{
  "num_hidden_layers": 12,
  "hidden_size": 448,
  "num_attention_heads": 7,
  "num_key_value_heads": 7,
  "head_dim": 64,
  "intermediate_size": 1792,
  "vocab_size": 32768,
  "hidden_act": "relu",
  "norm": "layernorm",
  "norm_place": "pre",
  "norm_eps": 1e-05,
  "positions": "learned",
  "qk_norm": false,
  "attn_scale": 0.125,
  "bias": "all",
  "tie_word_embeddings": true,
  "parallel_block": false,
  "init": "uniform",
  "init_std_qkv": 0.0238,
  "init_std_o": 0.0,
  "init_std_up": 0.0238,
  "init_std_down": 0.0,
  "optimizer": "muon_variant",
  "learning_rate": 0.008,
  "lr_mult_o": 2.0,
  "beta1": 0.93,
  "lr_head": 0.00759,
  "max_grad_norm": 1.0,
  "warmup_steps": 200,
  "schedule": "wsd",
  "decay_fraction": 0.572,
  "decay_shape": "cos",
  "final_lr_fraction": 0.0,
  "batch_tokens": 131072,
  "max_seq_len": 1024,
  "doc_mask": false,
  "train_tokens": 618600000,
  "max_steps": 4720,
  "dataset": "wikipedia_en"
}
Each number is 128 + 32 x the weight over its row's rms, rounded and kept within 0 to 255. Layers, rows and columns count from 0. Numbers have three digits each. The size before them is the row's rms in percent of the matrix's.

# up: layer 8 MLP up, 1792x448, rms 0.0932, rows 1559-1589, columns 0-223
# down: layer 8 MLP down (transposed), 1792x448, rms 0.0486, rows 1559-1589, columns 0-223
up1559 091:084140108131226143098100093094098140114118107127120084144168109080148156102117105118114102100204093189065093126163066191133116153118145152172148061189132140190150127207153089089122106131092138117077104085124172159125155131094112158171060160092147168120097096127111184098126145133100091124079152146087105176102153132105141082089105092086146132146089126120131159091125202151169109085161169076083141056139149116100143116117152133126168126107143110166154154131092133117129175149097118148138139172161164127128154128176159125074116136155109109154134145106080143149180122128143147137116113183091179136146123095165093150127213143083112160161103139111102127101142143184131116110127
down1559 083:168144132156134126161106118054105165122133096210188106115126153107098069134159145122154110195080096121113105107047128115152129101103124185162139169167144147056146136110152134163229094151117142142134176136113228089146142171172138105165110208113056159176120134096151132141120122127122129120109090174099120101145120111130170137160063127097086144144122151037149094122102169105142075123133092104091120123131109116201110154114164111176123125184198130155170137093157095066144121157104070147122076083154183189150121092105090152127139157121118137141134169118074132123114119117161144165069175148152130105073093131137125186147114101095104124064081142166148088143161150089123110202134
up1560 098:146147172157124121163148052131168105107182120141125130204096224157115172126127187087106084093160158098120047062124142072158077073156144125112150087169116155144099126075155122077143126131130114117048057099103123163077137176105143134140144166107119164157155104081134063141076133108173134163161102155137111088157140134106131093086144121113101155117107177126169103149105134133165105146158130121124159102102108103101147163082125085110176097122100133097083097172095087121211198124096170129137132098160173159065155097103072142138141104123128174132107156091065160110123118156066153190139176125131148126173075135142133129121153149092094084161106108135196123086075075128124122106159
down1560 099:099154132161138082099118062165085108191134153166134100118127129137114124080139136160085057156137147117139064087139148095144076140104123087090171074136056140128148165075146143094113139127076130129186108115116067147137119127116130164127186095182115168161138106064024102108133107128112144136098106133129119093130116140092160134112180104136123141150151151180156096104110146185162142117130092084126106116173134113124129109083155142118104105125158097147093139118178118162114093110173128078143029093146139106131105168162191141112089156089104206093130160122163176122134115161174135139126125153109109102075089149087052110104125135084109086048106081139150146157222126134069159143108
up1561 097:105142127150145130120102176106138132182131136125130072149167109160166179146132185125097122174139067187148081129110121129131163134109141103099135107124135187112154158084150174167130130197175113123127085147100137124103127111084119167109124159181118144152075086126125114131159117111083230161104088133162094107103099117156135133149136145077123164132190164170128070096127080160103144164072129099159118122150124133127140190088139111056121061099148138220131153126103148162140130083056094052079094146119102150121139122127110126166185099152153165108100107112114151094112117201147044175079089129084077142144126166129152071125157124159150120110144092151179102124097173105138149071135
down1561 100:117098154082169118119135069132081113120071158139130110137145127089144213154123122177129144081106112127148101126122103132080085123140102144108132188137117102158160136142145128094131108119128135145110151065166127047109098090152105161154140107167195159188167115157100124130127148165130111136115121077127128150128134092192169148112143104080093156142100052112135129121125124060158114151114126099151093156134134131166163081080071074148162134123179112126191039118072090106114142109119085159132153146123138081082105102072114129162138158099162165127127110093180200145157094137128175143175084130098166122178105166108117142139059087095153085162043160112160121144158087092170150115125
up1562 101:111132151134145149179153127119107113116128165150121140178151167149171074102118122115134136175145141099053162122097099117118065123141146188159209162136156127153121142139101120140115072104136181121172129089097079181170179063135120165089159127141119127112153105145169118152196128067119184128090075089122065109132087107161082145149105155124065106119089101108158124159123117141160113136113106129133151165167121149122111154134101110134140088207109174158148117148141102113153135139116202139165176097103162110097074070127154069142153113155149112157177056133152096126179144151156094089153135104141108159182096108160088100146140080112101146135157099154140087110136169134150103135107
down1562 094:152165154145073097154131114170146141103163113088147103156111094140098109096114143081086057110141099113121151122129098088066135128145084141137102087103108136133144092130120162180092180147077147099100110083154154148136163156163095104118113090130108154147153080078071075122120153135119132018141112182130140128108180123128129141128117132157095177160059156072135189156155131125103136193116134066144104132099131097122119123153091122123104079124148128104104130163103145163085139161090107158129125131146118138110152150120102142080090114120182135160172142196131110144077170124136157128148119103103148159103110094157122134177097149116151122107119113158186085149150084054152120082151
up1563 099:097112153113073170166074115168133170094094110092076152118036119121111138156167078147178063133146105175066104134122101128125164145161128117182100141078151107098187103090090115143122100121135186093145117108141169157117113135169129104117145143029119160140112115145087096153153140120118156129133125146175138142131111136144084164166171145126141126163089146135153107153140075149164092069171121129138203132058139126125122096155190139099126126099158063075145134100085080077153106147128122093106089085081122112108160098170128107125125110120139113084146113148157078144058169164144198122060109070145085126183111161172145160165183108146130118167120103213114191139148144149062163155097
down1563 095:061148089058146167159190131171093115134171129160111115073100078139149128098112140120123194089171160105070084146144092172142113076159149091111093129111129124115065200091121086142097104150131132085184148138084099139144020163131137122165150164135081092147200146081148125100127113166122169072165106127101177095103138098154163169068137139118127184153092178156154147119166155158114108152087142120061126186083093121101206038130121068125168125084109149122194110137120148110110173113154083144169100084171081071115155133159080132166119074145139145149068112138167129074143149080157147132109074134133123126096093133108118103164152140158155144100112087141099123147143100190086140168127
up1564 105:147156121129108136035144092119176072120157139164161205136101105148156167175125079104134194109174145128133176117119134088105157162150133157140132122125098113166110096119040167182179072148125141144126087191116165142141091049136151113153186107067137101112133092136124113073080114177126109094083129086084147110143124154145165148159119116143174122111156150145168120080150162137158086124142103121172113133184136113120116150161094136147131147126135213147180146136130052129137182111087091129127157117161151131085154146119163106140126136124159096100128116140145112110186112108187122111147073161150119169108072169169026093100133140149068104166110175146169104082143085121133129181100
down1564 100:150113115161180152037105103120203080175146211109104076144103163119125150095105162122165124131148110185112116102116150115137142069151132131131185083093174107135093097111066109157182138096134166107151087103070138167144144115128144100189142153209139157090127095139105100183136098166135112178107130093127101113121127155138125096104102110154144154108062168147168103123115174146112095153102091099131122156108118183164142193102128163164110170115142077073132115103060149174081138124107177146137118106181172116089161111132136101088135127089151123207153166176106162151153107163108119186132117120102126111107157080213199104165149136128148148212130081085146070158190095163141103106103
up1565 094:019081146098139123128154125131080085151135144192135076125122193179061129092092181193130164103154157164134099135089129146103125151157149154187087117085136132095132080118156133102104158049130182148144164115083080137134146168112122114152106153155092144162110112107089147130112125138167143110114123081089165161207111100136139098132117131123145112129191143133147115104088104128132099164073143152162114152109162136086076056097129075106173139108123133131105163140157145133181095095124113118067154105147157144145113117109178147077126114114152136086078136133145177157152104139132088046104147123131143089192155140147148054097115199091125142096161145080110123095117098120144154095148
down1565 095:132175067196090154111134150192166081152191093138139099154153100112169119131123055081128132070111078121130118089134095120172086185105106097074077099180167148091119122137135102137141080175171075091181101118138119166082125061113085050080149168164134131131116101126138107166136144120126112156099130172157165093104113149174163146171156064117144089129158137096117147144096150080177101077168144111158129137129091084146159161130078137160067123132103126178084157129077119196059087132121124143169154118144146161061132111140066159167128100133140134112181085117119113087135132161095132187138127124106080158122089098095175119130152097142135129132080154220154109092127150171139093204148
up1566 103:167124167117154165135109170117113203168143106122034134178084131094100063167117134127188114121184145151115113105177135160120138135116116148107112100145089105139100121146110163103201121075141071095174132140129147115123119112097078045113120143095143191105135108163149118155167174108140146156204066105132128101110141135135145139152152106161111082095099084117075175117174096151151131134074131108102126174167107103129125127173124139143091114148149090070105100101085115160145126176109133148121147170140132166114065131160074099081147160166114125173108083151106077115169107102081136148154188119110092102183146113163128167094106116164129123170080165143141085126119090086081135121207
down1566 097:151107118114162151069123154062120095160097116137136063145157108112117120069142145081079079121026091095159135101079111110098166154153173161132145111182163172163147095143140178180086081163073148153146115173135147130139085159212082193125075113103081194142104126109113099175130133119126135157129147178135111144096111143112182146107111090143142042152091103154148125092095147148166109150125129172097135103139152094087104142182142145119060160122189081130102125126147124120158081099119105159112111103137121092181131084119140120140146174080159173068142173125100104138179104176128068116140130177052199147118139142117084087137113118159089106148158118133138127155154138087129156082136
up1567 098:108114081133118133101192097137085138166120044140135141133116162123123127071115171075181168125154091188151101141135112109140117154113125177125152122086117109154136180114120110102121116112178117110163108067123168117112098152163073141150155208100122180175087176120167094138135164070164139075111085096142137165119136117110133169108141140159140111088124148171175124127139171149095123149092125131178146101119092142129167107110123140097116242151124160086109142135129179150101051126149139100137158118129165130079134090094129170133124130151120086139119135133127132062179070122097125132160122146079214164149089165075125099124185137098139118164110150153091096133066163120157112131122
down1567 097:128127111130087093122149131105106118083075150182162082105188115140108113064118118116110103131084108165168036173160116140142169153093108099130162153126125122126123167130137111172141096130105125131039084153162119193221080075163133128179150175116142143152121151138145095133134130075133094092131138146161091132130143197095166140234110135115170208112135095142137139163134187100158172132178137098108046176116145110185107100128096150096120116156141163130110127167116067177089143119095062120106054165110160111083089104147111165106141161134074105138115104110125143087172095101150126166044069115105103094052127123154118120109154110144110114162117094109089108091131151143116151141083
up1568 096:144152159142182107079123118153130150152134093156102174131122078208104083151134112165144153103133141127103200154157152133097084083155149141137115164141114123201110168077163138109168106145121112181122133115127127177141099131152123130100061147137132214100127095146098143168112134027102121131172116180143131132146171117108181108150119129174064167125132162097079136119096143090165135136132127066142095149183145189101071133119111093130168143058131098130096078195097109143157119128086160133096107188164094177117088065105112098165112133184113128124122147086078120140129147165121104100193149136176133083125092121147135127133115135139156106132138122169141112112103057145185142103132
down1568 093:111144194146135170074109106098183184056131184159104186095158158103178103085104082100065076098126150142113134150156212150138113121153155174100101108161093154136099117138155129138141128130126136099133160147143135092149163164090131110109130138108088137084135106126135131111091141132115080130123155141150100130065119183100121143170131131098059147091085088141116142206129139167121102157116097153137132139140197105072126145179080049110090123062107166092125190159111085140165127102056155138124123140132097121134099126090131133167094136147149159103077158145087143164154117162152159086125099206139150069108153096087095152111116128163145117175182124130107158113150074122074158097131
up1569 101:093124132092134145116152089129109114106146153118064138113154075159077133133152176189168126141155075163204156120145118127179084133092122125133165172100193142154111123197133070102069165160077091128143150122039124130148161105148207159103185128129114127123209215172056066126115148088163108170143110134100173105097147135136101133090132159180157153157116131138174167106128163086145141101104165098168136125122158110111091117125073118139144089090137106115179141123128091092104152119081105162153093100213134105153059087175149104175111169160171159133165120125127110100143187104200144132122180127150158107155064139074078204131113142093120100049101169124158143157169129124094107145158
down1569 103:122065141091120129120139165153113092161163132152169106091205077114164185128076120165129144164081142187142162102203071126114134160095138137130099139140082180108109175133152104121111057125101070139132123189102113127137255125170110153101143095140160103112108100173107125115105154071178121144103095116116149101174152071140146114128171140111117155142135127098113103117114106122151153165110144132076089129128156154176102150156063142071151174131110129156150076123132090120158121103138105089180142145119139093135108113151122135090108116118106176127126115195121158067084090126091104065084159139143106136137160113147181108126179168144197160075097140120125143152129188104122099119119
up1570 096:112146071178104099097139116130119087131076160107143174142127161112091133130095131086149106109104135138117138173142160111149119104130128088091085092138125122170172174160146106134177086172178156137130149118135152139073152138093122123129152116145130177094139081100099169123163079087119090152061192128084110129082156101174101136166104110157112143137142107103107094131135112187124151135142114146147146093105083104186117154108138091107103112133192088215154127107172091097129076143129126106169036096113109098095125143131158119207152107103112109168077081160174143132126140105062143088173134136167134126158149143143121074155143123044108110080107093123091098058138041103149086070186
down1570 096:106188146098166196182076124053157131158086124114078147146149128136110148130083104157132080205162155123147111114099142106109138128124129166157121082139143151085119077069126131206148148149089081093153075095143060112159180132139097142142097082117142174123094091155081151112164146134120116154132120121102108146142111124034113137144176139099121097104096113145133073115154125134118160187151144091142143118163133132127180107127129132053127136134163161140151114122065102166117147125115107100158146129107135083152162088100093191091164145175149093099130090174094099174127135100148079106183089161077167179132128146101153153122111134138140115076136147138115105107143123179088155132097
up1571 110:107120077144184142117108086109118076091128155122099132191195142125135111178162123101161067140152167068200128107157100144165105098110148134152140160108141116122106132111162072129210146087043157074105132130109165126157138128143143106089090096142084140156150121109064121089124107130086098106148144132106095069109189063183123126066107084182130156118056153071132150143117090128135237129133078146095151143099119104079155168156104077134150089152165137086133186118095187123132149109086084140103099162078187152091081114133058149154109108128111127075128171135151074149092142120159135131183164101150108088163096177102152151110141185157111089185128104147097142156188184114075116147132
down1571 099:132139154119151101101096156117075110108134136072190093178124151137084098160143114135165106172181099120145037101114104100161116101119137136171197114130141095131173171159122121123178087165142160169166159106134165099086182038132170147090088119133169206056156112107144087095116113104165166107131136111093106163156167159080150122178130109116122185122090118100107181156158114141108131104134131049095167141127091128093179159123106097136113117122123107113112139127158162124108110122104166158170149132187126111143150083110121122102125142154098181108094117122140137098170108132184096191119096117144047083135141110141112150143106157161158164123095120151140140079125084173116130117135
up1572 103:120124150167176146149127148157133112178083128063118128158149123104169122136154130179143255115192106159083107127130131140119131193164136135152069124100110115123162185154157121150171139117188100097092108165080115121127132074143116151171165138137108181094131091127135142121115112094142160170167123126151157095128164200097124094116135131200145152187060093096097113113090099142126042134176134131207091131064151116135124107120102097150088137139157172107093117135110022095143121168105146156162138128103148108080189133134065151136138124169114188182159140179111149123118109085071158159120134094084139135176154072176143133033105137132151133075145107124114135148148087119136125072146
down1572 102:141210180206123167112168088096203156102151148155146128070117101084110114143110169106101151114156116161141097136099107133164115115086101138184094170092120150094135183125078113096094119097110096094115117123128119132082140154116124160079067122117140177150126122158156122125183098155128145135121069091149147149138147119105105123129129160111127102099156128175095130141108143120135102162148115082132109098121112128171137061184131134143116110108120085115177172099158106161086126171067147175154116148126120102094113147138167170140134128192139074161124156163112086178148107169157113116078109131131084096146161106094152126118119124174110148076162099139164109090072098119163162187103
up1573 104:106128161206104175133164141169116108139172095137106112085144128105148115110186167048077154115141137086158083122107146136131094093176113115150080078125189104094129081144144156102147081120154138131201074093143167150035093184153121103124129186138178158119165128144140064077109215123070180115141118108165145153089180077100130108141094128101140172122122161126124122137113072113180135053118125106124139152104187109085197126124088080111092164111089112093186119146126128121152154166136147127127148140136144114077131124148114140120114172128145089144095144151098152051170171120148144121092109142069104079108094200117145065120148136156149107100137164110127096120149109119107132145098
down1573 110:166192133153194111134101121134117165101124161081142128125133094120092098079119139207136139039098130157132157143189166144074220155178076187134115094143125120156179110154218174136090133136169105140181123119101117130167111144145086058150184078101087113144148123111172173123074132120142141106132160122136192149104136083130115185203165122094101166078101163196103127098110134107100134071118134128140104113170088123090136156168161088144165120103144172102165106120102151075158153131197093141100114131118094165073158141108060090087180136106159121125056115167070162112109126137075134232105179169115135164170081128069093182132088096092138125119150133136084094150109112155131168062115
up1574 096:073196150166132148117155134068086119170116137128097090097145164127130118191139200118097148236144166126130111089153119133122102142134181143137126164160084125121110108141129162132102090168101074086079131092080075092138114088132121157154089118086064104139130165144150114075087148166104186109139171147168115172122138134192100132103160160094131061132167064089162121163110092179166130158149132159161127115184147189086126183103134116167142119136151051170094126107133094179046118110134113094148134167108156127121140124123095106081107040106151117116156123111096129100118129122114151118087159127158133042162066100150200113140140147127140073153127193104146218155148077115178115146115
down1574 093:118100138092164136090110159155161128076093089111113116163139100169139134142146169094117134132140115112069148129147099086200082114166085124170087135073224144126194077100112128139174101115152133179112120100095155154151100106172090056123148090110159159102112125092100142140141125125086119106141160128093122092100161131135072087181128175127106141129118151070247173160182124079141130141141051157157084143067197117135111152110118149128151157090106151067135154168076164109152140087110157153180086161096121147121076146148190161110119119079116107160143106147153024143150114084163067124076179123138121126140139137090207171107115148114106142083116186082152123137116144094159112105139
up1575 087:148113155141142113156184100160118055130130164129073153108187090093131128139114104124143103123116130185096129209090143100138159144080168123148140155128131099137143113122067127084138106168119104151156159156140149113096166148139105166073096175076140096125132017154075114105146170126158080165127109150101139131117137149163137141146134085137120142095145159152142136138165101108139100129121179078166076122113130095110168092156117187099197141130173102110180121076129123187120057054157162137147078080145117109124081142083117121155093156191132134097158129149207140150122134130105106083135175062117065097079137087136057121158182163184101091154157137135106165141165127103061085139164
down1575 081:079138059200088078140131151162034150155100098157047171114091140149088102085112122187139134153146121143122146185127095145152112114118114146151155092111154101157154127080129132171089057084139132000121098172086110185086125136135123119110145107064101101101135107108096095094127165110129144155134109177209117145075076117117161122121141156153125167179146126159097110106108110073116171152138074138158128143144067146114094148074040138098109147151106109144114086148149104113144128138108113103154108123123079109179170124146158192105156086187124123143112134158121151113061152169173149151140127125123149173078128135100156118124068124167116150190159105111161173156100152154124167076092
up1576 097:117147069092210128155100069061114127095163132090173176166102148130099128164083151149123134130167183120132101105092110145116162156129113130107088145131119150065140087174197125114149148089173189104125156039116083132129101086140150165153114065118155153126143150169140136193089097107137110106093115121088115184134161103099120136164151108142149157171091087135092094112117172091173112115081122141092127092148138056120152141117086114151192127126090147055099135152138156105145177165067112183062146133088132127109126114123133173093088097146104065096142197140110180130130181112095105097090056167164128077115098130152077145143164128114074090188082079107176079115086148152102131073093
down1576 097:139145132192087114151116175090140103131069139104145157107158128168174156108102171105157171092127213168156071115124101130186064160109149133134109136150155086109080103082128143073167100069152122116201116171140121090147159158102089120095140156176152118121185124092144135141162146156193138175110088212165192116170157115135142145079085169091144098160079142058141165131127095110151093170132166069095080207155170145118142155123154081051108135113137125122124118101117143118098125093168121098120167129080126150112078135026174128137091157105095173059114173151144047082132117171166150112130126157133127119160128159125154080153151129066052106110171081135083129112173149087128118154141
up1577 099:171114110087151082197093123138074089101069115117148103122121095137097124160143119170129094119132052188167150141138206123142077156131104172169144147115148106101140123073109094157114097104112162134132066132125150133120094103135123106110114165151139163134086142126091108117146112130140084114152152146091109150107079146109142143097152154103173141128145098142141069181136165123088103089161149083171186148113162100175128172114152157222149088159140107147150179179081154140191158147135108113101106147175151069148118067122176075059102114111182104116146129138170099128173077114127093194116149060165101130153088092115169115155152080162160097124118111102160098161120163109190112096068
down1577 094:090135150116110145136189144161133110096145098098104164171103154128115122096175126096127098121161194062126130150154081110151096155138152105129126153143175121088054144139138136119061155130158096104103137145145136162083102097128091122184131145103164072154191089072158173126034151156128164116137146081118141118172093155126081134157144114134136093188121146110115118157063142170135141141162138147097152124117115119127075178151183158095134129156106164112203082129156147128147084132058130097161118122125099145115122194129096122152102134140083165136019101117104167119122152155121094138139130088118175104145115163110068118138180158118146144121151201098090074133115109117148188155168
up1578 099:097100112052165100071083139167082161103115183128145137144189144123104123127075178124124121114114095124132041123090140111146170148079120066211085131161102164164157170127128168097127059091084087163166072145094148127100131166116133152104094147140091130133087175152096103099135154076104150142124132129133142151128122180123097168095172071166098102167143068144165105154104079093100111148124084128113095115040148112098086172122102154183092141140120155181140101141099132187164102121132130147140046070139135157111138103145110193172103082152052166119134158113129133080155125137176111150143118173062118112145136135116140138156088100111113185136129156162106116172069125126131074134109
down1578 094:126130165135109137105123128151131073143089136131161144105140121125121127147074150104176149107072133077127134178139093154092160133109109090168143110161149138165092140084156138090171112162164141092145133111155115097125153180135051141191129089114142122096134191145090160110123136084149124104130136115206147148117210141182091143142132076119099175125089038155147124149077065105165105143152131171136095091095133129139143148103080151159079163116212142158096056093133126095109132109105135218150117192083150163097154134155143093132094143127114167130141158086137138045153121114104144181050160133066176114164131086140175099141136095105072110082110152164135164125110120128098111130132
up1579 110:091121095116138121087100118220131138105118115087111105126139142120124097172153125097170132068094099146095171103189093144109155137115111092136110105113159118103177155109117131090149118064098173128124131113171153111064127114096125089101084118117101183165196134106116094089116128126142071164085107072146166161155172096166115126110159122084163082121166195100145042127143104109098077150091100116109137062123077099178115140189093123138156094065128107141101154156119160170152150218109143175163147129139110136147097159159093099087190161158133139139147167135108136113124089127138128161133113091096141117146078122095147144116104145052165097154168102107137107169070080142156097062108
down1579 107:099157140092143114082074117193168167151161180100134136127126134120105068111147126122120134160129088127113138160147176162134082103166135168159139095127140110107114155120038121103176175066123109143142149128121139164085087181092179109133158097071106177129202140095155105178117121131149078156120095098160161147111181112181135138106164076144116099103051189203131142097099055120142106151115151162082141114128121121121163107175097153130138089125124144203129164082156105116148137164162155103108131177172162076180149100182071090159137146128078099144155156118131123155175131164177166169088055095139171119108134091113159141120105122033110111111089062106169101133144104121126079138108
up1580 111:105111103105188127202114132155117178066135116122124137107073099115193117107110094130089139125110110125168108149156130151162104173161054109158071106108124096152139160135162177119083086049102147062158135150159211107074096161130094162202158113166103108090093124147122139122030085160067110101120168140095128126164093128039165122145183134166152112125066107162095135157085164145163116150126117139122156139109157144115075107149148099137141122133076126180117103111106157098156129052121120148112083142183133104129116143182138125133118110120130122175121134137162131083106139136097116113102124128122104118101118160133111119177136096084125185130129094183137158140131168064114168142095
down1580 129:081176153186127214134076120113152107090117103090089085134094102180148163088116123141091156215083093120106120140134105122094166141076116091135146161151115112126107128088057121098117142076166095187125174171142114125099170129106129180154178109133116126113132199108065162112122112172101096114093123134162140102158113130114151115153156138207109139138102139093116115165134087123144091154113109113124146161098161138093114113069118182144134156115075162151128089120061135116146134140124086152111115083149142109044106113166105143135023096113112144092086130178132145077139086158182185123135073102122163117194123141107145102124172124071139168148184169067127218100183117079161143133123
up1581 096:125196124046134137132127102157098113118136125107142103097075096090109109089134177139184142138082133126176094157117123118130146116115084093142123179088137135094121125112106130148101182115145131105112131036119133071155093135148155068127123103126154103135084142156081141182088103123169154070102174130143208166116108158092134086115112134150108133160125130151105101145120156108121189100117158133112122183125095150136139100124101122151117125130154118074173094143078147132129144124124126108125120130079194107106130098166121140082148113160130172184136092163116199144120087053147068069160095129118068117161142182140168111160067127157123153133137106104135111113123132073120111119084
down1581 088:114130088166116148064148147080108109165147125094099183167092172145161135166107137100091139094102125107124146115146131168071119151108165136139106171123038140117157151134105101149124149126167116053090163111123116143100154133195141170133141160128229097059098117134106110165121039166134160173160164125167097103173186100137125114118139170116124108150120104118142130159144081158159126148150129097127164136110096085102126173140118117163083094055081114169112178127118094176116082163065189121089167143155118116143112123078183091111121117135164120084078136113133136103094125176126197138104166162127130122104121140146178211098136127103109145171079097106109163136144151136136118202090
up1582 096:084123084094152118144187135157136082114088217124116121170075086026107138122147114136095180110137082140153166119136085087137116138162177096147128183143105180134126115162161150114183106135174133086129110166097093138177160115140100128119130106096076168064086126138166119069104110128077059139105153166133132103088112122169170141107121085139096131128120114061139121205130191098116134116165128098097117068142166138150129141107132171118166108133128118159118154189112099143146181107112140124163085133049121150090111075129084160178101125133116124156061147117111124116120137127142158143115099134188128160097100131182122071092124091109043080125151149183210131098046117180090123156133
down1582 101:087084116123089108144114156132121092063116165181125113133137130126146124107111143057134118149129117126102132115124086105049149138162091160106131154119114111097159106090102104080121049153088089092180137135116122202076143129100130138068094099165095128085154162092077087150159097181122109179117139054160152122092152176177137091117116095169113147068175151141115080114136101120083138198112159085165086098169088145112131172130146107168081119127078147151164180124136139129090180114134141139157106082147163152159086142170095145101180169106144120148102100170086205110090172141119178141082165100138124107142148099070099131022144110147102119142131150253109086086197157088091131165172
up1583 096:141118102106078175160133141127189147191165122131123104172100148133104112120123121154118093092147140108147084146178088114084143146151183160159092144147104133160192094134160151108120112066145134082120130057147115111163148167070087152188142122126094106135098113101075130120167173149099105141171166137118131146126102130161177141107151149152111143146104036104158163103110111116073170138138188112107166087160111173068122153157119188151148084089162142142085083166124141106138063106160109171128166189140180185118128122150084118131134103182145063131159166099139094165132169132081148126149104119095072100192160113095118170133143120092132098101084166129125125069183126163111081122146
down1583 103:087140131157135111124192102133101119143114133086092133112134102135112090118126091134143090140118115151153129124094162138094179186118119071162084064163145138147060123145103146135107107156161137095171150093169132123067227158143171082110091090136127207130157156075127125151151120178089130156107118115096118154088132103150156117130136101136192156129139117088136165131215166084139134070127153088130079159088136129183164123095161064182138165099162090188140126109146154117160127098176146111102143159095137116144142169159085153132046125132139144091121097173087148187077132117163060135136155105099137167170100098147126089116132123088104122153157088114132063177182167166123102130112
up1584 101:058106152159168067151113063169151121176200128058137120149150146127106117140167166085134122137116156126099151119060148141151147164085127121127104133109099137121068079141122145113099114164152080118084154101113179131141174134135075087083092153105186163084128089124080143054194082134155167125137137159144128153142127063137110113087125150158111099080123110069181121152137128127097104130104114102168116093195159141180121100125160173117083135151153153151130118081202119171150165117153158218091106187189155077141133124222113100131147059143062147118095133146124094156151161098123108115151123139067089138088127130117214172119100141130098079062158074105110095120186153102167159118121
down1584 097:126155151104137101138136159181174143132186138059137172103160100173095133152113090110106083120115105152140116070153127097139142141099093125122149200091107172184162102180141108089129116086155116089085142089135155141102160113149110154137097117116095151158161137100162127203149144050143079124114148167173134078120185189082146140093142146170046136156129140172148127134187129158137104137136110138085134123131128121084040059133125175068081085142146155117148105172108180143168116128175102093105157142142100145178149132136137090145138082180160084122148138105134112164151151090107142132129144177133149175100118129039097167153124067079181056178123175187150126156153106132142130102174
up1585 098:108161137092151111112112167160196112212136135212109099119131172156186118137148173149132089128147130143156145101104145136159120125120115105097171099139092066166112139159132173092068076153152114130133084105126116119114166177082178131147073118138082192106071126127122147102164170148161099149093088158169203086134152107101146140110146079189149107079037129069153035065139138097143100093179113112102196170085092142135132100117126162112105185155167165166147115137156111146144160158105119155121178165150125141134118099154153155129128136093153091164113133129079170145197128146112110150095114113074152131136087121097112104141161153153163155125140135176162054082076086121144142102105
down1585 093:142079136177154145119093131112132177146172080126104107099085178170148073132169138179154117105124114086075131132139116148166081133108080173131068186092141106119111158174171093108142138122165126164156097105086146109143055144172116137156077105109118148091152113115128156120107143152194104173066065109142083115180141086114128094154141139166157141097040119138182098115144104127121113155155135107090137123085117165109165130098077129182165093132080165154151134074149057115120135107138121117159154116138161128120101105112232138159095126134120140146059089111120150135130091113135136117123161079162126097155072158096149158111184097132128162093128112138123136135098150162133116147147
up1586 097:111168189098068076133114131164132067103069158084124121086111120127092121187113146113180073182124077124118109061121096140077113081091126157174166108076050146075095129091142122169146098128167145116118112198081117148102119085068097124081174111180138124113142102141202060152128079178183125162143121168135104138104116156104114110157168154082184175162114215154120121197140164172100142147167156112063065139103174112111078128061131117225116136173149139125137074154092114123165104167120133111089078128125147128152091177127116128097113095174173077078167084101169117140150167138149131163117121118162108134129074132112125156092080190086164125155130110114124110115163118108098101052159
down1586 095:107171138158093074134127185105131118117079118103122171172182121122119143158116128076126189140120120127150148121097189177133094115147104131122117159131142202199089126137094109092048125199075110075140126158138085121074084069106123149150202150173124155170149119137126159162122202101136079086054134122077146159136128104099121146099097122120138123056104109122114163105127113063114080142144139154214072102107135164123137094154110169156132157141095107146153162146100102157133129121168156174153141096104130122073080089185084123145115126112122167124142146123144134136133154160118138135158143148133132138105112143103127159133174080123113084154151151101150051143110151160173127155116
up1587 105:130113140168106128157115066110193127124157117161138147138161167100095145122144144203120110117148110123151089116125095122090098072141082181119128134118128113164108163107110129151067117100132112091164118143207151160134098113142108130144099139110078125076116149107095129132155113122152143212228150115186112091119118095112161146132083089121138147148088098094161178118113171143141110124127169160115135116115171133131078144122171143133156112090116158113082143126100098135177124130067107119151092119130116100143124067135143154169055153148144156120123070142101196082068143144165099112151120088121123134102112174103126114192124064174122093086132141139211125092157134129174168154184
down1587 106:120119120152070129146220100133130175127141102159112092089127099154095155102163080143148115138105130101137154159115134134125141116152062101096154123119079107166096094059100150153159161177117098120142142133129126142184131106118139060170170139118138103068148185137174144148134063155141134119179117173156079112082135111131119130117078071145141123124205152120156150176101112185117126151073119187123137125117124163086119173096125158146118122143178120129040092178115100140077107128114184147126087069137153033135131074106097093105130117133129112077150130157151162128141068113125142139124111152090164069121176141156108107158121171151125165130145100101121116152173077140107161113168
up1588 101:087087085142105151153094152104110138233122179126132106112162202134167160155103146144095126163142169161151155093162116167160112137122117178134093125113108105000151101070079115091137131147132136160121132097119141082107112104129094093131144178124141097173127165133118105146169128079133149168182105126185147115133222096123129158203101116155098139116162084114117123190167130099163100170157180149118153125173157107135115173175123116094112102097120098119105159081187137055057138082182137125172063180213150125052129122100090074055122172093150122119129074112127148169121147100097162191093105166158117127089090121103166176158113121150069138161131164144133156154182118098158124143180
down1588 100:147121112088149149093178126162166125116142102149070071192095124144103137095116146122118147169102067118147115161138162128175155128103142086194096125183178113166168188163136102133114103073112146116126117132099107158091205149118113064081126125139129099086107086153139177142173125115174156130129179213068118093159147119130133031140138190125167189160056060125158139134193143116126148153115076163133121117094108159105160137143113084137150151109116141094178109125122137152101180143100150091136149113152121117156151145155190202096124087126127096134106153098117163172164161120137110113132175164087088146179123125131170133122166140031135129140140122110046115121165130164090140103083
up1589 107:055091156116152150121128097066108114156114113135121014171123147105105129176125055130168119139170071094156143108137112138120121164097080132165179128068135165147036147116122125155152136104117119070131151160139118126096172125091232186145133096134106080153126125082085072142169131126195160119090164130148160104191155066123106125094121095144147089118101140177091097188108127133083120103145118142135123159078141101085125180127144142144114114088140132211126119077162150132167165129103100136103115137117109146123157116152080127113098182152134117119161205143084166139103123198172141192118141039154114134132107094151180110126116112094080151125137108151115108121093111136101103112096
down1589 098:087137121113141167125163187159150114105113149137164137095052079149118149166156106135090155123120106150093151086148126146111122126150102122106122142111109179127149110128140144086151155097123164133094195146058119092135222150106093111120148109207123143185140109093127172162135172060158092097118062173141154129097182099121093120100143126143104114129136097034082161084153087111165178125138095117126134178147149117105162079120144124150200137152090095147054110105102175155139084122154101164165111133175064125096133153081186125140118121113132133118106163116154101101068104149138164123140128185138105110109087065136159080095176124116154144078108078188166156098148142181138146141105